{
  "n_layer": 14,
  "d_model": 512,
  "n_head": 8,
  "n_kv_head": 8,
  "head_dim": 64,
  "d_mlp": 2048,
  "vocab_size": 32768,
  "activation": "quick_gelu",
  "norm": "layernorm",
  "norm_place": "pre",
  "norm_eps": 1e-06,
  "positions": "learned",
  "qk_norm": false,
  "attn_scale": 0.125,
  "bias": "all",
  "tie_embeddings": true,
  "parallel_block": false,
  "init": "normal",
  "init_std_qkv": 0.0147,
  "init_std_o": 0.0147,
  "init_std_up": 0.0147,
  "init_std_down": 0.0,
  "optimizer": "muon",
  "lr": 0.0011,
  "lr_mult_down": 1.5,
  "beta1": 0.95,
  "lr_head": 0.00439,
  "warmup_steps": 200,
  "schedule": "cos",
  "final_lr_fraction": 0.03,
  "batch_tokens": 65536,
  "seq_len": 512,
  "doc_mask": true,
  "train_tokens": 770900000,
  "steps": 11764,
  "dataset": "wikipedia_en"
}
Each number is 500 + 40 x the weight over the matrix's rms, rounded and kept within 0 to 999. Layers, rows and columns count from 0. Numbers have three digits each.

# layer 8 MLP down (transposed), 2048x512, rms 0.0981, rows 984-1033, columns 448-511
545478519471421567488493425492497421543515542505552497526449526473457434492555499524584458503532493481490480513528432501504442486490503456501575579496520526485490536550571537528475503489535495
514479508446488514511530541499517468518444499476441520461537547441513449497465510403497485513523526534478504436456467463525502509506555385539449526524569505459488519527511515574559441540574587
461507515434484631505527417432497544529551505527497490555486494542553495468503492483522471465494407553477514442546462502522432560522518549508559511463520516470426553526352536433503480542563519
426503548483472480515525485490466518425503485444494449512451473459442583498481491533480505482584547535565527462447549562579486488565532487509516431433467469477474511455530551486473526554504579
478506495512536535517473484483495549476533436478477486516388479444471466459508502506551500566494522511500500517408516438483520467493467475465459561508561448511516506514576445488394505478480530
484479489520500593583556557514510509448493502453528485461518443457461419454468447555469567485486493527432474510470516489523452522449565532486477529488521553474458445454500565556518451469490513
501526541567476488499486494495497498454514452505470491520561551507540451482496522488499506487519458436565470467514507542553501504507440427407489483512582474434421464475506468540474509418476507
528467485518511543582507529453560492508482470495527494486473495482517558511449531466569491495493479518470574464505488532479490547441508515526443548533515525510546490433538535484476490484517549
553526524494523463488417487519538470446520520487460559502413463434524454515469467440591490484538461494505525517495493547507487491518540448524518471555501460512600510543441444518382463541521494
537415497536505534521531578479496490505497538512595525489423507474468499454473597483436515548480540533529521467514456518525551480520502558487495463492419434479506466496450463475536450478478518
524586470485497529565509513511529460521458456463491529525449448539526477496461484527476417521438487526553445471510505466475558468475501529604469517484569433470564523448476541503498534493455562
462483472512449506491517496483512584418512466450473521455499543506563489516479500496471459505499527462424559485455496466538500423513535482604479509531526510581460444484472478533488460485465525
485426513541541613463526444527467517506485477494490464540618465459506497428525505549513480512513482513530501533552494598525479533494596512446513522470517478518569523446513444471506575515476549
468514495449507546517482536539536488510501500476499468560488496493435549532463569500449472513539513521489485473486480435541515467525473432454457459470578466448537544469457468483522478553506556
598482524502549545468425502481436475410399613508510451471473502488477518542412458529472452456455509493518450444457500538459545416487484424425520529524408523472449454446440494461518516484473531
531529453464516501521527556476467459547508533514506550428511531466520502513545492474534482476494444506470556462492509457517584464502511496433498492505516489475502563532474492500549531514422555
472463455488514443501474573553513528506538473516438478548491517571555493487588421494481507516531467457504459534511461520525398550470539524524488504479443502494503517525497477560452572471481497
583467599512562495525382486461527518415556567429537476522468469500395474477616560465476540453416497476534572540488496556602577337542572438456462480474509465481460460473557530405538495606397490
477556609577499491464545471533508556540486542575460607474468501493495548465510562549502567464440501520625486520518497515559434553473482414552442495539475502519515426549500518555510523452513547
467524506501483550497471517525498458535508507547498432538476481522423499489495437503566490501460515533455513491481498548462556503505474527519465404507491522516520445461500461526538501526504525
457498547465535508462542470426381516509482525450521493471463531529428522504467541525509483466569420509485453470461579482524561560507518486476528495477487555516525584483490471498471561532505471
506477452474543517540502520487444540514502434424438496495512425555490469494496519507459550470487481511531504484425483443498434472443480506522507511462447546418504478506534504469532536476499530
479493486430576525504520448522549567539508561517485531491485528541482528399564535560503523421469501445393453500546435487590453482476524497574519515476546431471527502515565496516519459412519483
513496526478516445494494556549512508491561539527482527507468424483456506497465560436560478507550457517496517519463488477526565469452533504468562482503487537474492420456455599518507544467494469
472422468513542512441511458463517501496434394520566519476484412518436457468467581498509426489608568513543461562503495493445502425464498483474434507463542426531478528489458488439477530547459427
467565506529542490504489525503494466525534524511538452488439545478489508525511489466484500522481509500538497537555497470473491516499490408503464479470526492513472504540470543552478467471540530
566502594466503550515437477475546490504521507548514460437496481530494449558440534550491536486542456506467519487538443530493494392461472475567466508500521566503523556470462483513519540534453516
464511501552515481496548562472507449452481537511531458480579465515333444488500449529450508499469494527493437520434518504436547459501506508500457548554507473511497444464543447506505503571483444
497516446454511443509491569497492491536507477549542421496521440494553426524541528556521416516493548434520466473370471473547584536494472519475522571497407482482517507536488539506462467534658463
458485456534472466449548517491524516538507436510524496539563494511459501510496560529471513474519532534517567505497500425495480499483496472461491532469568481426507428436578481549575445530522469
465500526533394503458535510504521546486477510473474459564557444507505514508488476455505506572506467514603525512511495511533514423523510510557552533468516476536481479503513522562488511476484565
497443446479524537498589491482485477493529507522511460485525463472458573539530509553538490488462518577498470485481493513467474541525437478493516539522533527498515534529486459506510489474488498
535509425497531460463495568541517453521455515520490464533449514504463459470489430471599468483588499478527566409527468402438530557519429531523498491482409477504530542463419365526540567394519493
479499518446494464533487550528522497540466498555489402491481483539474537473426540500451493511512586552480506517458542477506454497496530474492427507486525485467562470566497507510478489524507551
496482432442460573553479510440508534387503457533470425411477429483441464528554489478491592552496536482449469479496515501502535539557408464461517495475559505517442511499464485433503496412495482
463459482510464541482555474522464494506485482490488567526458511565461512478488520487548495561422534516466466481508480475532508558435486492554448563473477486515489531498457434458424522461468526
546546496491440628586508523558485567416475637547573452488483508502551571587533495549555510529489497529488466441496536503513492437539471488479340490538471494425521450405477481441451514506571462
473545457477553518515479537450526594511466452396609482538542462547441554500458504436478424445510424504444513449485572518506467486518468516447450534456550498529442520453464469464483469462538442
517508508496515524511468445498554464490461524486463436554522464505496501458523478507533531538528450432489414500482530498490467449487512505566514538477537541558476461560526481512527413526525524
503438455485513527487502498521497488520520395514562468484531465546530517467520463494488471514493489460510525480547448485531477478534507488518538509463427501456560497506468541539562507467527496
407520456481545527435477522502428476483496471517524464523508514436437464555440459514505490460555572452534473519510539548482486495515507474529515576526511519555505509550543491420481540451499464
421584461484562458515505497560451565495472484453423497471492493534508511547435547540488506477473451486493496593544502602533439455465479495523445509476503497517444434524488529449520523536482477
473483559502485535464490567504476485469485452524494514542479507397539530487472490567574549472567525507467524471545432471562511526486485445426477463431563507483505482510532463500433528548508500
516485474396458539445471498499533524502454510507530502509374514550441465469555467487460503433515549463472533491549467488536454468447523552472499491453518556492506513570553542482512549556519577
526552502535460482437507516543551517549515493415543532485542504451537542454499533515524505558424495555540522517485423475481529436503492512506473499566526423472436481520500478500503525525451516
462476473487544448528505572464523531478479535497522449439510466500468509552460570427542463542474596546498442501547493505468513477539527471550504474456428487554516555490468535514496493476502551
510524562493483502569532464560461453506489515490516471509509494558489576501514506531517425445467527460501446462492462452531489557459524429499579511540519540451455509502517520526495567511518519
482478553530494462485464533508529495477498491505591487491455446510475532505461473465507533535505509455450462558467492540522493496460515494471509469478435522532507463497498521492564547485484523
428494545462457464430465426515546505514412519425456534482486449509540535476471492462474476486459487501471426535490530485484491476443454465460464448494475415516483423497516526504527446458490500
509449460523459486494523495463456461516530505484525544518467475485449483490493464515535518495499532485429588531475486479506564499452518439504506469545621476515440514457492496512518481552513472
# layer 8 MLP up, 2048x512, rms 0.0619, rows 985-1034, columns 448-511
528495568529527461513466464445475476523485500459473561518528507498462465537525456475441498528506501540582487462481483562548537489563518513523515463542405487463446523549486538554499458510549492
413523432479528479502470506442468534556470489506503472461538536489512503428496482491512472559511436478432529497466468500431541544569515473492507492533474502524454443466439522538494533540526523
558522447545471502478513453513491513485511539570451527530397534501435483525506498444566513461533538470450521482557513557451508497525526518458533448442523508504515499519478632444497468486491465
492496494488518498489464474537447447467578550486556455522557469434535495453447530464533580486503510472421483439541515454446491530581430534531511469596464486501480592537532527517498505453551502
525424579467409507538475501462463489490523533611546462475481468500485475419450447487481515543453540496521487496514535499440511454514477543454505485486514530554493510512553503541540491487456479
577512573590541453464527531470491468463450500483462498525567522480499464499600475540557477433450536537511517468509456482488489583445560473512513481563532528511436481526470486442556449485525479
525514464528523453484514436504550474483531523477481487501503556424487471500452445472523488497456462430471524515522510419489446459533519486513569535468478487493475525551480525496451597521515565
509527449521476541429463496492514457430480445554507489500502463501534451514548433512471517561493543450505459489517463555516525496475552490489532436496437411501495562532492608495549540448528483
436487536516474523492517432522469524533556476513471519497485550422451573496540391501430490492455470460432433522510528510500520476482500471580508481547527492474436490521490488439556505487491474
455465430484481543500533505465491572505479504532541479518551497483516451526493473431499522507486484503470484496507461524574464474464464483474479468467473502495558487516456508499564489482490494
472504435555558518512512538492481486521545552415476415498545504530528578461553503493478456524466488533501484571473503468515543478510502461464505461478539424499474479501503502523478509505503559
543492509564480588464424466523555528493457455478466455534478464504528500535446433586526519555503515461509468603452530434474502507466460515548482444425540533527535462489467442482527503535489495
491518469422504512501474534470470506497498512448504469501499523490555480466486465499460463472507553535471522450446466413585525537539509460485551559510420522469491564506516459469479540498514504
478486397458512463571431524542468464586462500555519444487546494571555493549431531506507482430524480579503493508502447530544540562512513557584521591506527562434499435445410524495467512466490579
466475477550525521520511583510523471483482423482504492470513450559518490501500540499498540556557543489420544437498518491533463466481515510528552432428525469483500462512483522515521505522534532
521494401437500496524540484500505499474491449554428490542548480474562444499551424536480543569533490442553461585507463514498538488555491493522490444522433405470529463454477435516543488488512496
578483527539511541521454492495456476509556506528463456393626466487526546518508580491533539516460532506513501513513548554491436579499591583468467459548531447501537474501442509400472499580488548
505588445509502500446473424515523459532427524573585479478543600558462486461450506455439557599519495512473466473481512563557573524562442559520471393526485472433512447496466460528515535543483531
427486534530510497513532429405559535537513442501499409494455552524480452458524470481466483505467493488519539485550491472485529477550498508500531437502494483498505538515530515489533523503487448
507503468512522437444519461432553515496529547537430458490487525491557454523537487487470527461520448505477506536568442503618548454452422532573441462550417492479482544464466516540512540473502555
489547518538560443507534511504484515491454497569529520464553502590490498554484480440461427466508501445541504505536636513460491488515521450463549524560467468482444478497503546508508446524510538
489502519555464564509531477468559437528445581596561456495521485528486598488495501586513604429509499473491451512569513471554522509446509485520573517543453434460492505539506499535488437459513401
484521512466501494509493520462513480539433497492495509451515508440531484424487486503512499467540559468507516505470521466584459457469473546505437494492532513444487474533430491545469533457461452
465464476487454530530513529475505468477446460435491481531461531453514507493502531466530517593476521476424509442468486464514551509481422485454518475467529499526507468502451514519429501485445461
446491468529495466526490473475448444448412516533516481474480524468472502490500503463504538503570538418549505456525539492480527498536508470556580470500465459536531532462502536425487499580543477
524463540449530520446520426495445472628521467535469429541477499435577499442483532487544410476525521533572543422441544579544473524461426497502518526493430509425517451431500555452513579458484488
569607539489543462529532496485489450542504496610477413431483516518484482512509518405556507457443486475494462505491582485463507441465478566512464501481535470483526461564427435500483514550492498
478545525492512493489488501517529452559512480484542543404505490503555513429528486445396561515514451584518590461452476465492477518502504548570491540531527433462557508509504532474506550484381502
508466561472479514514546501459498472434501581521482442525445425463537525516543488528468552537446489461480485551481550485493434447435464541505515525534479534429512513495397523456521603469548497
560472547519518428420523489480519488483510538483461472460520565501513442543462444600543527512510490540519526518452522466536522508495499507489533472512445472491517488502545561479525463567453542
524479470509512496501411468518480550486499545488488496552528515463550454474454429486506490497542494506458542470486559514523489519472488538535440525513503515516511502428511522503540460561505481
507461573507492502460495473485526482520447487556512463523432504571482518500496472480551432477472517441597499492494479468546546517470490440580478436511448483481477457564510427499450530461475481
564470440453484508493518496501508457543410474551483581454471436523461420506502435477550497485565583471533592522480500529480550475474494561510522505551459524476451446528551488523510473512507443
577416491470504470545508508531438511545502451470542451464499515503511439466533456488473453462514500513509537504482512490543513512437477491491462555552533484393502453438532473489591526499503540
532495478539447505466543608488487512505580582501459474433451530523578472484432460531504505536597490476461518504461524429523491489514537437498485501472482511477460426417480441478551424526553493
534499503512434614514482419427481493462529588479520437526505497479469522555548447537521493507463530583480520518557571546500528353466458505494507449558513498467407457452493450437428459439555514
531432408497612496525513546420539506485552466499520441474498554483484504534529449405440469559515510520506530460480485487580585463513562484447522513500479463552532486574519509531574455456528562
481524555516499461506522479517567551531448482512492455441571471434502496484484525495489486533515449540523579483449493508536471527468485495548459524487487464454537485478473505477442542526526488
506506424477495428454548454434497527448396466519496479524486515506594526452439449461538538524451455537479511512516549491535511538519527449475475546468553470510561484502531570503463497439514457
505524470459487549441505514483500474463476506468512543417511563534512490522482504509509575436426470521467540517471515504471509469474450470551528524478537485519510453468520496500507515590488555
518506513548477523466484562529567516493446479472463529462501568456448452559552545482467473517504516572465484508480547547456549492506555496514533523546527490519467461516451504482443454488580478
524537504500492549622513502469440549467520527522479485540505438497502512499526481537405432509554507545564449519415521585456434491549512514511547574532512508513477469536464444469506472498556442
469520441462561554498444491514514540478546534499427501540491474484431529458510442485467455541549439467532505530466481620519541505484484526520563557505444445505415520537498461542515609476486453
519494510552528510476489551469465471475483490439400483453480516504444461507477528503530536442588499504520507563472490541501509548618471530521498495519481483508544495401564505493468569501539440
531466537479433504516538508409581483452502449592472529529581525478448548504530495544510446439557523451542525429523527438469480469495554507563408483551506495458539492409484510498503498468515472
517520557516531511433472480513536494527541444474445564567453466497558532530481533556477571541495534502514540536500483466436530535464489438512576535505439471485514528486560530481532471474491500
490539439526524469524468496478466484479508537470532509435460497422497489465503526476481497531502551519502443590536521508445551553468479492442495440498462433481493541489483528466500536477538525
506506466456504454490487424445453527532526470441512467487415499501558528466435541505457524514482512551450480569465506520556471474475496506421490447470450491536557524476529443456557494458515462
435491466534550493552451480544508507482443518487479481496536463452523404521523530463487510529556520529465558505495477453552486441527494586519548470534480589471514462528578510531505524454488457
450478498469482488480467480524563583569518512561526536485503468439565491466491522496411404507485467525505485367567522528503464518541501468521426537405479489550449563588444513529542462467496492